Part of a small language model's weights.
Size: width 96, 3 heads of 32, MLP 768 ReLU.
Architecture: LayerNorm before each block, biases.
Training: a variant of Adam for these matrices, 249M tokens, 7596 steps.
Each number is 128 + 32 x the weight over its row's rms, rounded and kept within 0 to 255. Layers, rows and columns count from 0. Numbers have three digits each. The size before them is the row's rms in percent of the matrix's.

# layer 3 MLP up, 768x96, rms 0.0873, rows 581-653, columns 0-95
107:115117158127133142140178074144081092125171135117141153086101055154166114138070131139198098134084057089170129073157140149129175102118115116091169171115090130146059142115159155156132119100093140081141159168184142082125158178174157102127121128129096077128142143150184119133092089146111170127
060:138114156127085130085130093143124047121137147132051096058113116151107106171120216138092150174113110103118145137073136193112091184140153190116100130146143132033100117157093134135096155110149156084105122093141148107164146139153164117153181155163112129114121141100187145134130145104104153095
129:123111085145037211136123118123073072110134162098111156143155085146135107151150143124123165117143102108163163131125126236118123109152107148174122098044157085104103176132143165121142119125107148143112130115218165092139095161163110156094113186120143168123130099173116129122109160115113109147
070:112105178093103152132101080189143137149131203091083056077151140118160093126166164108163129143034181115144124162122114173146137186135132125130126142142128111087055169126139155111113142187163134131086149162142113154196146138156151134073124150152112135135075102139141119160138130147113077080
106:142193117135141170104125127163132189142088221119114066093090138137120031118123116094167129099130140168135123125130180170126128071116122140173135151133069121105136142128080155098092139066093123104108148109146128128149214102102165115080209136139114092111118121128160120128138128166130104095
101:092092116151156122141108110180117096150154157122105071141131083144121061187116153119204182082115159094094099083113127127111094105106141108144108173107119140144097154132139146099168150131117181132078172076158203117109069118131181178085121175169133162139090124075091116086116137114094154108
069:086127066089053189098117110130141136124115130125080103108105094164134131197133169053121150148111109135166098165132115168169071104122134181122103106114174100157086177166124132118115169131133149099083127199146135139121119123151134135088147115154120164123074072107191181111078124100142176145
111:080134210159120151127117112110050086124168133083102106099078117133130158163111116069125143125150122177206104107146188100202116105108139139136105110174029146136120178179136141137110111155113151108142149158110154126084151152150191138125106129089115096113163104129156162077135107108102147122
103:162135144145077150150166123156123194053103075188121095128167135122128100148137092101153171135118094140111118178148126146109091182187101146098144106099096112111062146162143201145145109157111168131123145175175172163109139119112121080119166137118106127092101121151183174136174152159083072080
097:155147152185145147121120082138173132108157117144101085125123109154138143130116145140115112125142099117083111198131133174153178138133179138112210207125027164084087186121101120109120091150115169115135186169094138097152132114110158182116112188123103095115112144117142173094163132191105105124
062:111149137154098107113140066134138134055154146102090142035094150149138097089120170099142159127094127118086136121093129145124181129132139146153143119101164105179105153202108179138140149171061134144094108159104136182155182142122106101123158121087064130082097123123152148119165133171040127091
055:143136140105126173110173089165139128107145081178088108071112093148117081124162121090160141137108078145142123141126153163122099097158139168146148144169127136082102164158105101113072125153156101174088074087133062194145108116170166127084153126181151119073109088157155063055149127124089158102
121:184126121162018109126120070090070149098104103102126142115164070123061110126139157084136149156109122135110178182099168107193164137128111133152175144155133112109110131104157165127112188110095158172066134117198125156108140130149144086098120151105102154090107195102116154138131151117125123101
113:129192129125109133137132102161131133101147106134115119108089189175125133190099090112117132149159085093085138154129112203115126108131182139131201098134103101121073142148127206109170136118117125169144106075159135141139066136135135133122074144148149082122129128112095137066027148081105190143
110:045166155137139150146141088128127140155179101125095101140039140128190126154088125135154124083117039133117108107160168138122124059091161154143123138125106032087129137108145139134127126156102102171148107164155130166159151194111191147134118142130120121105136115134145148052106099101109104167
118:140166145100094152106172026098057131170152145113115155103148104180115138133138158130136149107071108131143152124117168154179164092118100123113137090166113163119097111125152158146108117115148132010129168175180098098110108132219143114114135111098139115096091128192140149103150151149119142116
114:104144148094114099102176058123115131122114142086118119106112164167118135243166160080174178097120094115105141108125144158136176153059139145123154138149136149102138208135090096134156106124117092091137128093125139150129176125154157160127156191124042118076155154103155112133182126139115162155
111:127153164068155131081141150130150143138154083114135107134128077150086117167161138109130141089130110151070172078138104195101148173168141150108145093091089121121117174125125092106118108105098105110092141134209082133139106170204186124110106118119102086063099115200118137119072128122101187098
071:143143136091038129104099130180169152086193128119074069104082146112186102103144196108142150124142113132126139116161139161124119117108131195166128076120113124158098192138089129106079131225145132114091123157114084178159078100140121131134124118117125124110166118195162145093104104101110125127
104:095206106121123168096142122162066138127122121136113121132166179152089128136103176096132076101138101128113111161125132113083133153156078128197133086124138122152109113118126121168102231111155111165080107107167104114153135192105094111137100156109122153111156094082124091128038094115087173180
098:141139076119136120150157135176152101129136114071097154125104095154144136173075235132123141110157058163073140161107146120147114140138091156109173146136155148130098101135100128132102182159101121115106131172100137094114152100148090162130092166160045155103109157105092150136184169129111163038
067:111089144155043168098156089080118126105153180089056132061088108174165083126160215081165120123141095174139163136119158096174116085139135133106168157127127133150088127104119130119172151161119171130110073153099131189163114081132123134099128104126145139136106139140121100127096128105047140118
119:055129154110112150122177042160072123112136184120139151115098079149150077143106157141242128129128073106125186129161064127116156144188112157157124118119127126083104137118154126090141115107127133081156168140123161104139103119121148145069162149180144104084135078166163141138123093104126155130
121:140117147148128149081138144115067183119090119110093122097119093156201114115095139139137087117086145103182107134142133163111095066160173143123125087155120155119090095141145151158058109193148122149098122093131115197139126080136218116136109113129162133065117123204183167103130124087095114140
120:091102156129132139113118157095091142133188138068108180105053117141111138132146125119125137176154082195112150198123161134205104139110068127127113116162057153141142115144080140141099117126102092142099104185191130108095113151167139083113173142117073083043125127138097126127126121082127135146
115:095098124103162115143167024155093110076161143098148141099145108198131108154122113116173126125154113138123205097098167106151203107105160149117148133046119130148100129112131105165149130156106124141167126114143089128128157106195151136053146169166124104090120116118195100156120075137116091147
097:102123080091059117122122149161191122151171194143060134106128054128143118187123148118082138202077161105185140181118128177129103084155093128129122178119170108137110120184161139120144185135119189111092132146128123099095091141144174155132127144105113139143147135122108177098075099135118152099
107:095129125156126114136087154177126167091108198133115066107109088118125104115091136087138126154136180193159148138161150101156108108138098111188129154135122093098118134141086151100117202135185110088119141157143108143143195133169187149120097155182099134139056128129162140105058087168117174084
117:073104127130107129116121110111072100138185169087105136126097090137187136178054120095103114095147132169137116107117161164188134109165151154120062096119057109180102124128062180144095111137123152055140120182169175118107128100163185138101178135104140101117144152134125134152156136128112188114
121:160164116172079134121145079138141175128140152139110150133097158131118053183059126111175093118146088118114117149127104099158174186185098115175136170090136072098062161130154119135160154134185095125157199100131091084131160179099151123099132099158106080141140113080171118109145122161110157103
105:108198188083095142130128142123157111076137103147108134121120075147123105098154159141114128182097092111095092123106157136098167176146180139136171127133077069127074118123102124100110137123153132185158154147169119125169103138119141193106082162114105185127182154141109099030114141161063153153
121:162104160067128168134177113190110115166183107064096143110091105140111115110153169119153202133098131105121192122111090221146123074088133141141120131083132148133108089152132165181130119172093136124124074115091085117187129147131144075086142123164144131127119145153095121150098123060136168156
058:107122094137139119141169105141063192116161132045085071115141142166125104140153173153201144133121130155149132137096202196150090119136075179170149117106110095172126145135117176179123170114091141115130100105137148125155134164125130099063105170085139115131107190140106143112144118117053151113
104:123164147098119141142120123157109149123196157137095060041102138130112123112083167067127133156160145146130148186124161122118108089121184124114109164128093086154095116142069110188056110098083159117139110139099121168168184103097183125127147164203180150133137154107164158106107128149099102106
072:163132160156119126097110122127147170094100174085139140102046130132094121123160169096152094090102040094124142134191123118163143102100135159153155093123094108174098149182132097134092146221141149134129129130178104163108135133132176097061125179148108149095085102158179131084103131110072111130
080:137120081142128204122197107174126099074123126106103117082092159121203124117102169081160158146080081137085158126110127177117167120134128151138197155087111098134067202113094117140125122149109158123083140122157163174128176150129113136110107160135082130085107117123091082109077156128106067134
072:121146135144098219133094068140136113126163141120084114087122078141171134141162163117127105149134076180092119132171087168144145142115138174184118133044161153102086100180127129142092126171069122132108136117175109071174163119166094138072092157141159145098106153167141123072158114105087149125
042:153160131100134164111123117156118133125097174150025116097066116160154140163178121128133129212137101156123163169102187125113152093137159142132094105116059104167093193114172147175106152158108128099169137173128158107096112124181163134146110150150120103052100120140105156113103078115083155130
051:089065113109095116088127122186089140135063159137100069084144133127124118088113175068112128150055159115095150148135117152134167125150093156168114140120117130131082090185163149167122119162053159085111155166135122148154151110170131163112129187185134147124160119138099140097151135144131229129
054:145112144177108099062111096179108149097114159096077103122097141137168131141151208114141152161145122117127165216135130181100076174183172167142106099142081128149087091169103192139117160126125165124173143151101117111212161135112167149121134103129158157105132153090084146107146091122089128135
112:162139172066092147045098114146134102139162132093107014117170119150139083139185149054145123135051134120143111135182119157165164074127129132164142118146151150140119151115149140131115115126131120110108142151142127134149143111155098093125155124173186102122050110153172092137102096197135131109
106:149084160088147175066168139136115108173173133092119180114069111146133125113100142130160078132138135153118173116142143190150141100126151141153139094138181179211120163120157135090105100192128117162137085126151130157122128140133115124104175150120089060087045118138114115157097163082060156135
068:131142151145067112094067097171086150147159203146060099123088150151120131129150194114139168134118091127141115140100227159141130133143163122155172144152117127154052130136139133157075166164137095153095165127126126173195140153172095110070102135185137143104108127140133104139123107150078090132
107:078095160093128117083111074143129130109111108109121076132112141211121155145101153092134165151073134115107147107201149132151110044147114124134136147119074171179109139155085173157154126120112216170132124142160128119117151150126206123088140089136142119170157094157070135077086130125087115138
108:121144097161102132144182045185126154110200184125094150127093149116135127125074151130146165152142116154127142185074217147118133075112097146157151135146111088115098136143063157114063217155140110119132097150077112129153149093115123130106145134171091113141118149077137127108142151165145091095
078:088148167119118155069108152161128155121123185100112063102125160096149103132135152079189177141114094142162127140151147191138210135147139169174146064149157120101149152194116137114078134181106103121105113144149118160176124200179151154114161130108099119069112091148193112125122125123111093114
106:150110133061102120104124146164135087136092157093146129099166143145170101134124138124165167133083065140136167138125117181178177205189160124105155135106143114161135218126104106149117113142136096134096120113202104164144094141186111119138119130107130061106182098190150138133112142107053103132
073:115159163094096166134136120139085121107202121187121082097131151143142099140162174076190129176125127150148143151130050159152117123160138159093075117118137114123110142126114199142109175194116125068084118156126084125185124186136153176107130117138134125109123086119155141049093153154099128075
111:127093162097149109102114086207085144091167165114132100111111152154077120110116182090146168128095115145152041117139178113226154092086175120165122134101153162090112145156115106126138100159124131097126123167116074151191161143142165110094119115108123083149121154177081126087080100091119141118
105:090163146101047129098127111074110157130161161158128125118115101105154124083093159127155185202140102102109121125151170216140129158165095142138149103181180141157091153174124141119146115187120166126124100081131077197102102103126136077100189088128130196121126104109133116143122113113088161109
102:124160145116104142079151094122083095083092127114112151092133061161121152103128150123157228156122138182138114133111239163160126154113074110117165108115081134100151179181096143189182119137092169151129105080133113109158158080175159116109105102120112137131113120130136147125162135097101077132
108:105116129136097126043180093080094131109060103088128152104121175125144163191161172118154092089149107149147176181156173119152145116206071108112167106110138130147112163163093155189121147178114122123094124179103135150118137129108166114123105146161129075122150066107180159113130145123118183137
111:097188166100164103130172116131107156085136086134112125097157184165113083198093144134142116094151171097117181137108178133106158103154151139083139158155090108099088140135131083143131117104096154151092106101185097187127132170193162134078156131102152110092158132119182160140049130173138098171
104:142158095064138132118145128148111210127123126052121154099099185145174078118120168120130116185158134135106055172126174089158141107147110164138142139117090144120123157128091102137133160140127101035113095149152151194207132147137087119102190119140091093093146151116097126131156157169159127142
073:100117129102155126121091100097159163145156114134097099151080137131180114100122198099169079109114106122105152151150172113109108075176170165166113087060102115156156147115115119102091206111161138125117106107133134121202144147184154133029143123092101205093133132169116105149103116142099128093
117:089117139158071194145156112145057174128122156145069060117134134117171083149142122095142165098135137104124116095132166093155136086142141147144152097113144094092114095206109115099097101159104176156147101117124101131141138153126126152072172184223162132147123113087196159119147108087120085124
124:149136089124103129153165113160099104114129123077103115106132097206155147176080222109157114123084122119166155145095104218176110145117110153098121072105132178180140146142135201080137174142155141079090152155117146147078132108110146160110127134107130104096103091171137157123091088077110113118
113:091118099215116154107171102152047097116111120070114079095113128121162108184197157151148111141137113122173158162176188123144141090136132113097159129109131108100095163110157177162067182154119096168124140177110143161134153107108175132123083166140155144097108165064167133090114139116119138094
103:076124071084087086157126151099073115154143113143115137124140065141140111134107195125136200140122091185108205140109116142120088131129148120128111130138166138168092117105128176112106154118130192050103145202119135117161145160174193067125117142126116126088105123187140144107111070112119155108
119:071146138102096164112093123143149154130105135127136114109048126143126150109128190142186145108070125137137114154093159082181129113079082132193151189109138052143104119139131130099131169116165138145148113144106086127164177106140195106058156119140043097131070112153164113115132171097111127124
102:082175161151112139113154116122136161153140115087097147109149134134145180173169160114118100091078103113155157114185137144157212104188127113128110071174098091090089090139104141140074158191095129114165085174159064145170132089109114101115143121132149107107135116161193126123059105083137106154
050:133112112099079127135093080127087110121165113108053064086093175149160114093136114113126156188197057107125141133133155141156139104106115156129146132135060106167106125129128185181100125115134168167146143158144113170105161109163146142117090204174152105108084167103153136108090112126073156073
129:124129100074088165122166102182131151119160177111105167120091143118133118102130155121131137157097126147142149203108163093149119093110081155202128171084122063165125103143129109094126171169130130076136117155080122145163153093116134111115195131201075170147058135087147197143129104128116150091
065:061170131135079137090136118095109124162194137125103091139029172160129148138118122098120160158101161170194130159163175182166145059137141163155151142106083141158072141135116161151080143174147127121110130140164104181165112183136097105102130148156118146128135087151130115100072130090094126161
109:153211184105115176168128115127098123095108140168106117072143127114141059121159167110125160155126136072187106140107156092121149109156145157150109088156034091099095150113139090134133121171143194157107116083090070165121064141143147141127117125141121169145131116169151139098107116074114148068
101:125170141124142154081201138207136192136141167121105120131160191138145115092127149122153109107089122140102156164145106130121148152147111153137190188071133120109097116134105204130118126126082129104130089145151105189168168093075142118093171133147062075123097078146156094121090120091140131068
117:122163100094107133144102074194132162136089181067121051100115152132075142104096134116140125119075147166194097179119107148137093091093103175103089128146113129173097097178176137114143154174111115142086153080090166174145157115146169116147129104147119111133060107100149185141079145103131100153
104:155145184075079113145168098161121151158116076135101058128138106144128093155098144088099149122021130093184091128167126185112176081150126161133153083112112115146081151118188154182110145219133127121122136151105187115113139080113161110149136141147140134121123139096158112146131111102088164125
054:087130130096121176092123108109115051097087181099043125092077134125135083164112158122095155191057122157127175106135118150134124160123087135148091150085132101179074160100169170144124160169108111144102185175151069128191097097142175115113117129139114132106084111122146144143107095112113144142
106:147098057137154138066076094138125084139165120089110132125133031152159116148189133089138133155163059180125164151095157142155079159107119153082107107036149145154124133140108166143087117150111104123098124147142156149187163116131085126130174121137107199090129108148129135106141136114148112071
099:162092166126063168169163067104156110136172155149079147095131079163161101128091205132140095144101125112127071125140177079199143076177124127096119103132161166081103100102112104126126154119157117052148100145100089110184083148129114153081092115097130156131130150142112141109104099070113135124
103:115138147084177132119161067141083101104142153108150140090136018125120114126124132130129099113114061113166182074129132138148157124083162152151142138134067176167098133154148130156118088151119114064088169162101074110156109187208152116122121109131101107116143142163172132068159102130142083123
112:135165132109112105120090129195115142146117112155096006087082084137163089128114150120131196112070141143086118200139113149170156101193156152127087100151076145081058143141106174129088169198154150092116137164094128127133117100135127140131112131117154135122130138112109158135124137132094137078
# layer 3 MLP down (transposed), 768x96, rms 0.0714, rows 581-652, columns 0-95
107:110142096083147102137137118193105145120080161129058133203170122136138143153149124171097076107088120097106163133118117111191166110102126154104100100116150160146080124134187207085159175117149121135108092106127160125087136146125150095140155121064141112111139110122123199066140069152172106179
038:107124170153160109087056169118149116176117158140177136129180138131130141187137068112090104138133132106108087105131080156095109100124154112167132121128123139153170102146143213121175162108133130177152065085116137098138104150085090129118100061137129128228162166167106116170088127159158100137
138:132137114154090136060172143178117107175161072079114142096105082157111166118153129149125128088193081110162071124155092165116135132129157149188131093169188161149089110111053140093112140113170122111138089139135142111135158151135141102106107202092171091109194094129134134166153123088139075130
049:142136104132152167123113158084117089070117149148091135153131181145153125059096137135142051183114110117100111146146123143172150134065156107093128133112124166121197137118125155160122130110138174144166126127089142185122096086102112117131122053036184118138170122114194124177100165132126072099
107:082113168107088159151115174106188142173179149097085185129131179108134123156119128120169138091108114113171107144131155143154091164114102157078097167083138113123121103163095122106182082125073164162145097073093121106159076108202128158081117098110116145142133121071159129172170138061138132173
107:105162080120097215146145138132127143058096129128115131089102196154119098088145130139072104134122115094111149079150087143161136102154116163142140139093173121137159115127114150098173158105086136088159108109098161107164147112086106158107162081109144095074197183202126143196137155106162089155
062:111104078168075117117144170087153128161205123137122163120139126162126146083136161104061147104089150131157135141080151138117083104170174115125158022099101143139165117102089106133145137143129073207166112106103123124144147140165106128123069113078119160176110138145105173133171177104157106165
115:168174094105185099153110166187144167089052177121103149116155124072076136081083111128148179163093121129089097126145126150132142085135154093135150135129153104091093090174163076093092094124160091122120129123165105172085143122093092128091168155117148179099093169163128149079110092173149158151
100:104082088104174173121095130159145077163102153134232078219124168101112144128144122138143193127128130083108178140129045091145091086103108095082120154139168129148120151140127113129172106165104125086119156123137075153117107149134121116100152101139158128183167105109155142120083102100178132140
088:098132063153076119140124143139117105160143206100097122114151136107153167066132142177140118179076096109133153110096153107144081133135168071091109126122142152146201159117089109124184159144160064138140131091117095118153167119134113161104234127109150137165118152104139156171072112111120086090
047:127083145119187121141165161119140114136134088123168117190188115100170127140193086140119075201105133121107114141141077078114105133071166081100143144132129145088170123118160134126103129108121137091161141107186148162091135147100102106112128173124135078162140075138196098086114076084123131210
035:142129162094163141071139126137135094175170186090171147166104105155112127168117105136073093137121149080127096088174073131138131094160143094171105142149149109059147120129140104088129148084083189098154139179102119126150178202077101181047135117147191118135156110145159091136133136129113129118
128:143118129118139141091189118090155140197078106149175169120184094110120146178115113100186119104075106130136118103114108135129124174089083182144121059113195113136093152094065106124134147107141158156123183072121125185150106104184147121102098146084130088066178121124131123109099162162131162156
137:139118076128148087135040127186147101116170141162126096092116119116103103177202108064131179176143102103160123152184127134082173100158155160127168125178148081148105156106110113115137128197130091121162102110175123116145080114142131132166076160124149112114105139096058149096087082127135162116
119:108099161173178104136112178122127195135160135144121155138089181084162076061125073135129093160120152127094155149106163045148151137128110130166051123100145124127159123075082126087098161174089204146169126134114141125154102196157140125111113131165125107128184125120129100136147152125121063130
125:136110100085127146129109095143125164157111170151178153137147134124145108124100091157115105093122117110140148106125142161143124141089154165105124117161136113126079125142171128195171124085129141109124083068086172114124123158114161060173122033084128119076099128191103205159143182106222134108
132:146112121092122056127137136148157100136084078144201146186105053128122183110121071119122164142080140101126123110150043082125088121112171164127114118156167147075148155161115125168158121153113114097144104136177184147072118099148083193130156090111145151143129092134179135132156139128109087170
107:129134087080182151127063125120123128144114175154119156117108128117202136110122077144127106173152132114137163129147090150127093074077151109118143139085154163130183078137162134145127123113143146149182073101174137183135162141117129105143119100067091073119079067145136165128110085151123081227
059:159142130139155161179118144181127180220127131138091162094128122161137087082106164069132135073145132110093129160154079179122162090111119110167120144109094104188130136139105112188118150161114142128103163111082108185168158125135105060094132098077133093197124110110151130136122087059114116111
106:123118139120173118103165048143160108140141135148141119162094143163143102078127097170151142165143097148117191137173119023153135109054131123141106191141114164130112105103103135176134150126151175117136100106094071126165105032171101129093144133086091094124175136175126150098118167114117129127
094:183108100145189130195128110174124084086090095108084155169167097154139134164148098121153127115176098132139089142084096086133147115126159111050178118142128120159105111141116165067098123112162134152110159145164094133115157087172189152119120155122133121053169090090110179150108192101121091105
053:141168113070158138145161161157148100112112101170140161155130112150152166099082127126106098146108115106095129074137091163076174116185132134098088138138154185105158187100133171054156132074129111133100095159165121121136144155081119099101131149126063083128213149171121081151146127077143191110
126:069091060140106115120076146106152191121101110133164116179152165192170116083124141139137080135139141139156141162146126150125096121136150111149127080067156097169134153094162155105155127091141122181153102089163131124132151126116134123110104110054160103108107053115122149140198116124198067189
134:133145107139122146069153132091167190107106162106160175159124115174137140108134141180158158103133152140184146101102101087146069112107160123098096087100103174152095119137193152138089140112117110183100149125166089118146150033162137078124090163088183159083092092100152134081154138083133102148
118:174123078181104105082130125180182094106125155087155129114119131098143112141122178110116176135135168183145082112146123125084113079136076148154078064148112137107106164086090096103169122120165165114173130072123166168106152122131106056173155172142168186147148096119176110150137131157148100077
125:100094063165104091150121118089161195120070147205123087160130154100101122104108111139105098144119131138129127168127115126166089138120177126171167148082204177106102156081099127140171158158094145109150135053144143090145147152148149136159076129087155119140079078114127116098205116108092115157
099:130157091179186057176100191159140151191134163159114101144137149142143156112163132088108108133155116107085091114120054160119098155142133086114099102126132154092146125158088158110176187149114130164134104134074143117137124142101136152134076111087124153191132185110071107133138089135202068127
107:066128143179078082125071123122126176159121154110159172191162140144195155090132136179117062146094188102110191152087090143116132120123165104089116136152122145179146099097061104092117087139104110113091109120158106111169104133118125138149102111097103157226123125104143133095163152120142147117
123:157150116080148113115076096119134133152173136077122109111103126172103106115167136081096186095147124161080120122126190136095161134113165117151145126194169115063096098148154122158161177146138146185181096134128159151146146079102118146139076141122079143128135128120138041093177124102115071051
137:122144196108183132132140143171211110148119104097116125129145168077073149156080098138127138173151133096121076146108116156114102136134150129064137186089099086096127142173126083078149147110116099143180131125102147119127142144107160182119151109166095165161080170127062137166123124145187066076
108:125160111127065047145093121160128121092160083151170099127113088090194090051104134131147149071142180127091133181097125113148116130108128092081146127103131131196111165134131130200161126191116085146116094134140173111120111156117113122155106130104171064103122147128175146175168170153102115114
146:131108083116129175207113133143115144118126173121080146132103076112104142168101132083166148039144141202093130122043127145125108133154142149133086155163082124125107188167137127112065184092125144150115115124117144128159142103102146166085120145139064137082090158137100174187131156086133144108
038:170071121065173038139095128119194106092168137091133079168106130117076134156160154152097121147104113147141151108170149105142113157097146148168126152212152170149149116093092113129109115143149138115111177156100142164125088094087095076200126120097146136145149080118134152134162064120145147170
109:110119121154109152148052121129081154135108116088132161134132125104126155107157151138213144109142145100083119174133116125090142161151080098149203083084121124142164150140185113162158098080126083212112156080133068103121167163121069157187124096095102088158100176139116106124136152104117116169
053:113125072074107107144131099183094122126177083124163112039142151086180143128121117158128172114121129039155142149151122148139095088155080105197150171163150099142148143150182085148135117083122128168163144170118164059163136116130132109110120063132128145150133109116140202154148081147133123115
074:122131133095183095131182109087118095114158126111170075199121132123146146131180105152137126178108104150164094133074103003157118146077143132133132160108119152123145121148122178168145115106081154148143156124149167131111126092151050087123158119139124104146126076110097137092168066101139123189
066:151142152119105068093152050111160151160154111096181100146110080076182171138101070128146145146117172070195114123171126046141162107147081153118057127128097104128102106175122157108161111093180145139146120113133179101101119129167154127146176133124128151124117140117096152133143097102166142195
021:100118121148118125142144163126189121114122139111112202148103217132130198118064143083123093058131088064168122097123133200140123059137106121092099125121152111124164161057139115155160106150164147160136132146145097177100154179158126102145059112110074120132146104125142123147144090134095144105
027:134127165055093146163161193111106155025052088161154157124160114069129137152111092146132125109163094075121095108182100168076131132156081137129111101161099124140130127130176140071129132140130155102130124109105182099172124147118096102129150197121136140139154113174105144126204143103115152139
020:127070103148129141175132142097133121167136116133134126114094113132134151120050104096134152134085085119145147184122107180113065115089151102123123119141144208152123122089126155081140130141094152178190163153101145150077113103076162171145037095073110159194154127113112098143121142066104110091
117:108160122121165107175131099128111148151201151134141109130034167186121130129161144194180120138111104138118139137107118126176116106121167163134158088130049131133134094162092124112117088127095161143169106104169119134171165088153127091051119155131124165146154120073057094091135119145128062085
124:096135120111095119145116111094133110141115138155171118129124083130127127203136143099168111144130168179123161125084089181122119145139158128102150148172165151141065117074149120167124109073138180129094164120179115098089155147153019099081082090068106167141114135120139133166130107199119156187
044:109125123122139156155132140135152152131141153132143138128041142173122125152091128086128171046182111172124151143146128167130096145114101155150075118152193180156090161090122129175076116164136116188076128185116104175124088115177122109113121076033153111138151118122133075117096078097115111136
112:108109103119160144139167110091140083135157095102132188196128100152044117109191186131136078107221085122148109118147076099159170131142093114145172169166120049133151150112136172120160126093153130154108153110085133105099172146115097104096148118133093083117130150107144159117069121133157095151
113:139169130143112096106130152132160157107140167132103106112130136163113116099100100167111105150140150166082123142117090078226086116158145126076149120066132153125128151096109213095129087135104126128121119110104149154214193124136124148151132097134170113166112115114109228153084142144068071152
058:100116117106137113195128202133180147156088119106166133150105131146126103141142099123114076132148134120113150098162101149118107069129114080081112145116125166137168128109103086182132136130156160178151143151090141129156130110084127126111091117001178117155142101154163142221131129131144062081
098:129130133106131104167114188128190131163129148115164129135112202144160115068124109128061061145148130139154139146126079095139106075140149065147143150115105119131165107092148102103097094152068099148134178124121127202164140108118150086111137099030209122129138134156169139170122118149166093124
048:141124130141167122090106130126161166098096123198106154141144108107100173109117064077135144117131154149097098049126105206140146074104177105113053110125124174180129137153158167137148147150197084138138071098134102148151161134083073089127112108105128122119170126150149133194099087137163091113
101:131116143140097088164113113109125098126116167121129177228160148154121168148153107125086123131151099131111170174072131150100174128136067120136108198120096161149089107120123094096117113115124131142089152135102072090111144156102114185111125078143144166158080158115113178053147159091222150123
101:099113148108144102129104107130207171107155146140127096167126177136175133148163096133132024074113128119176178123160153131115129187121093111128152110137148098189151108099133129134174096124121046137089113081125138076160128124091089053082128144109146091154138106112153093153164120091147108185
103:144094155138159051120125136118108106137142125072096145147103135180132115125155142118109053182076148128112169163139107157074171086164128092091091176145140155208117155135180114082132122133115130089110087133130068112148136155133089146089127136145168132110109107079072142175091179125205161131
093:142102126116140156160141117091146152130190117186097118104074171066115085112076147098137123155120106089121125121106145147134133139076190087122070159107076166165156168126137164159186126167120101109204108130183132110129109121110089127097167143091080140178154078155104072179135083156139165133
117:122075163121136097122138147092090094132149117095184142145186163157077149178126149174138108108089131136111141098141189168066086122128087140113095113116120145137107115089125069187059168175158074098159112140137136069129141200058101131131127151176148123161168082138094150151143134140122165113
107:144164130098158081150147093071092172100173092131183081066088061129128113123140131163137143139110129095169135071142142095111088170148124145150135123092178111139162156093103144121103163183092153082091161133100181139108116120165171158191150081084152128120120080128189134156171097102124088152
062:185130159135139088152052140158115119165134110108145140145133116167149141127147111110088097116137139075143128088141129087050191156112168122137155171093151080119140124084118152115102182083116120118102104153220126103118214120193150152074131126161167096163121124151089078132161131099151097098
119:052164048144110141180144127083073133163155131165139150155115173135209117168110112107122100081108115118104167123126093127100140113121122128098154108184148161131103137169135156136141145156081104101181088155134151118131115147131131043110156124130165127088134116098112074130162092130190053184
132:131116071160165083188100152066120139196119101110189142176136135133063179117128159133085150106122090077102117127082118139163151153116147086152130148135138158176150131106109175072077118136159149093122159171120131182158057110056106151124157079145153123115191100140099131153120134108129109107
115:165122101084106102143110187110145151167135091132185092127129119093089151141090187086093126143094139139114075128091098139081139110105149078173163184126141165100105119136088125120150102113113119066097163084154204106180073139092170121138130144173122177197132088154098132127191115165136153131
102:137136124165142107146104138150181105152174111087141145133155117092086140162153116216165153134170116135142153111156114098163133132109177060087119162176124109120110170148142066099089144114104127110159126107131098080162122095128142125164207111115145048119079084132061180085134175109102081121
113:110102098112157152167111119144097161089133113167083135165153134122175122096140145072106086141091135132173145112108108086144129120176086147058076174115089161188086144116065117142094121180078072115117119090132164095137121118131158120120083083171196157162102136123166182106171151115181146158
108:135102068105126140105148149155128141097095116149159094140064142144174122094099070110110165173206097131115088186086154155145088175066113123102162122033169162132185145114128142144109130097159073151179155162100190115111106099090121152151079139142135125126139120087131132149155181118127145132
028:108124125160167134120125116105062168196182134098122137166166159080127161089121109123081116129117144084187157163126123121146158137190083122201134113116099097140112138203120114131165076121179120106178157138070117191099066130136094161131190110121159130137143108102136080114081163103157132129
156:128157170110140123087145120147110128073163143095149122097127110134121159062125130133136133181107135135079109143096118080159148063170148077081143164084105094185139138152048115149145081139146084113144127077075143139191179111127175181101183116154156139142125146168101170084096165096135169097
050:138132138148167122163091173124166153221088123123107173149128076190162129129162111076149105080184166131117107076150094153105110130149099097109121115143138124132158121097166122172120106131150127153105114158072097168171165113076118117144120088035148107185122109117101093142130065063110151127
114:096074093142065103097091136146132189165170149130111119137112155109080144124164144160117091125123100130100117098104179150109101099131174125138149151122141127118161161150093114104120133088130059192180061139042170115064150183170129114184138162114162134139166155105147079118152151149177093143
100:130141080146169128101119144115105129140088123117150105236142175113152204088112084120131147125085145149120105145165054113134090138102126095104103163159164139104166109104165136062112145147139118118126105126156183167143111090178121156115076120084118100137184082135193118110105119109140090204
117:103144164159107104130106136112136116172191111153097149155125106147137188121183170208095063122096123112228131108165149110104149146147130091123094114129091128128154104104101073111092113117185122111154148080148124113048063153178125085113156095135200140137103133131167096121127164132107132135
102:158113217090216123081163155144092129167141135116094115153142124060154076099090141098134145079064104117149111181152084147125140160182073163133115191119070144135160068105075126153128153106114120116118172140135081134120129142147092144115127119085197119113124152134123149117122109174132095142
024:122079094097103102108114102166162121191131077148037168137177186085115227130151131171177152127131104125119136117160165133122201130115134129079067160116123100124133106161156133131194102116134100084145188089125113111135114100080133072152123161107107150118141175104130118125121110106120171142
112:143109068163179140122117151112130131105159127160106148116209121142163190133114123147102170119165155119156077132107169057142095116051147085087094119154133105081134136124075107063119147115114109183085138161133122136114108077114146141107171183142108111097171129068143169137186087117129159178
109:070108165116160087130109133129148082118111127125116127171096177128236098151097098118124157093138091164150104083085088137077100186058166120121105133142136148132144122124199171185143149131131175140107128127149156133081101152151098145097098132076091148148133129165142046169116140118131128187
111:129114149130191183111149122144097110122095136174126145109106081141096131149149158125152119132117096142087151087192136120171140109099135129115072138146084167160100157077127150073120129144142099075027139126120121128135100210137195106113167156082130100084167161121171179138162062142165141152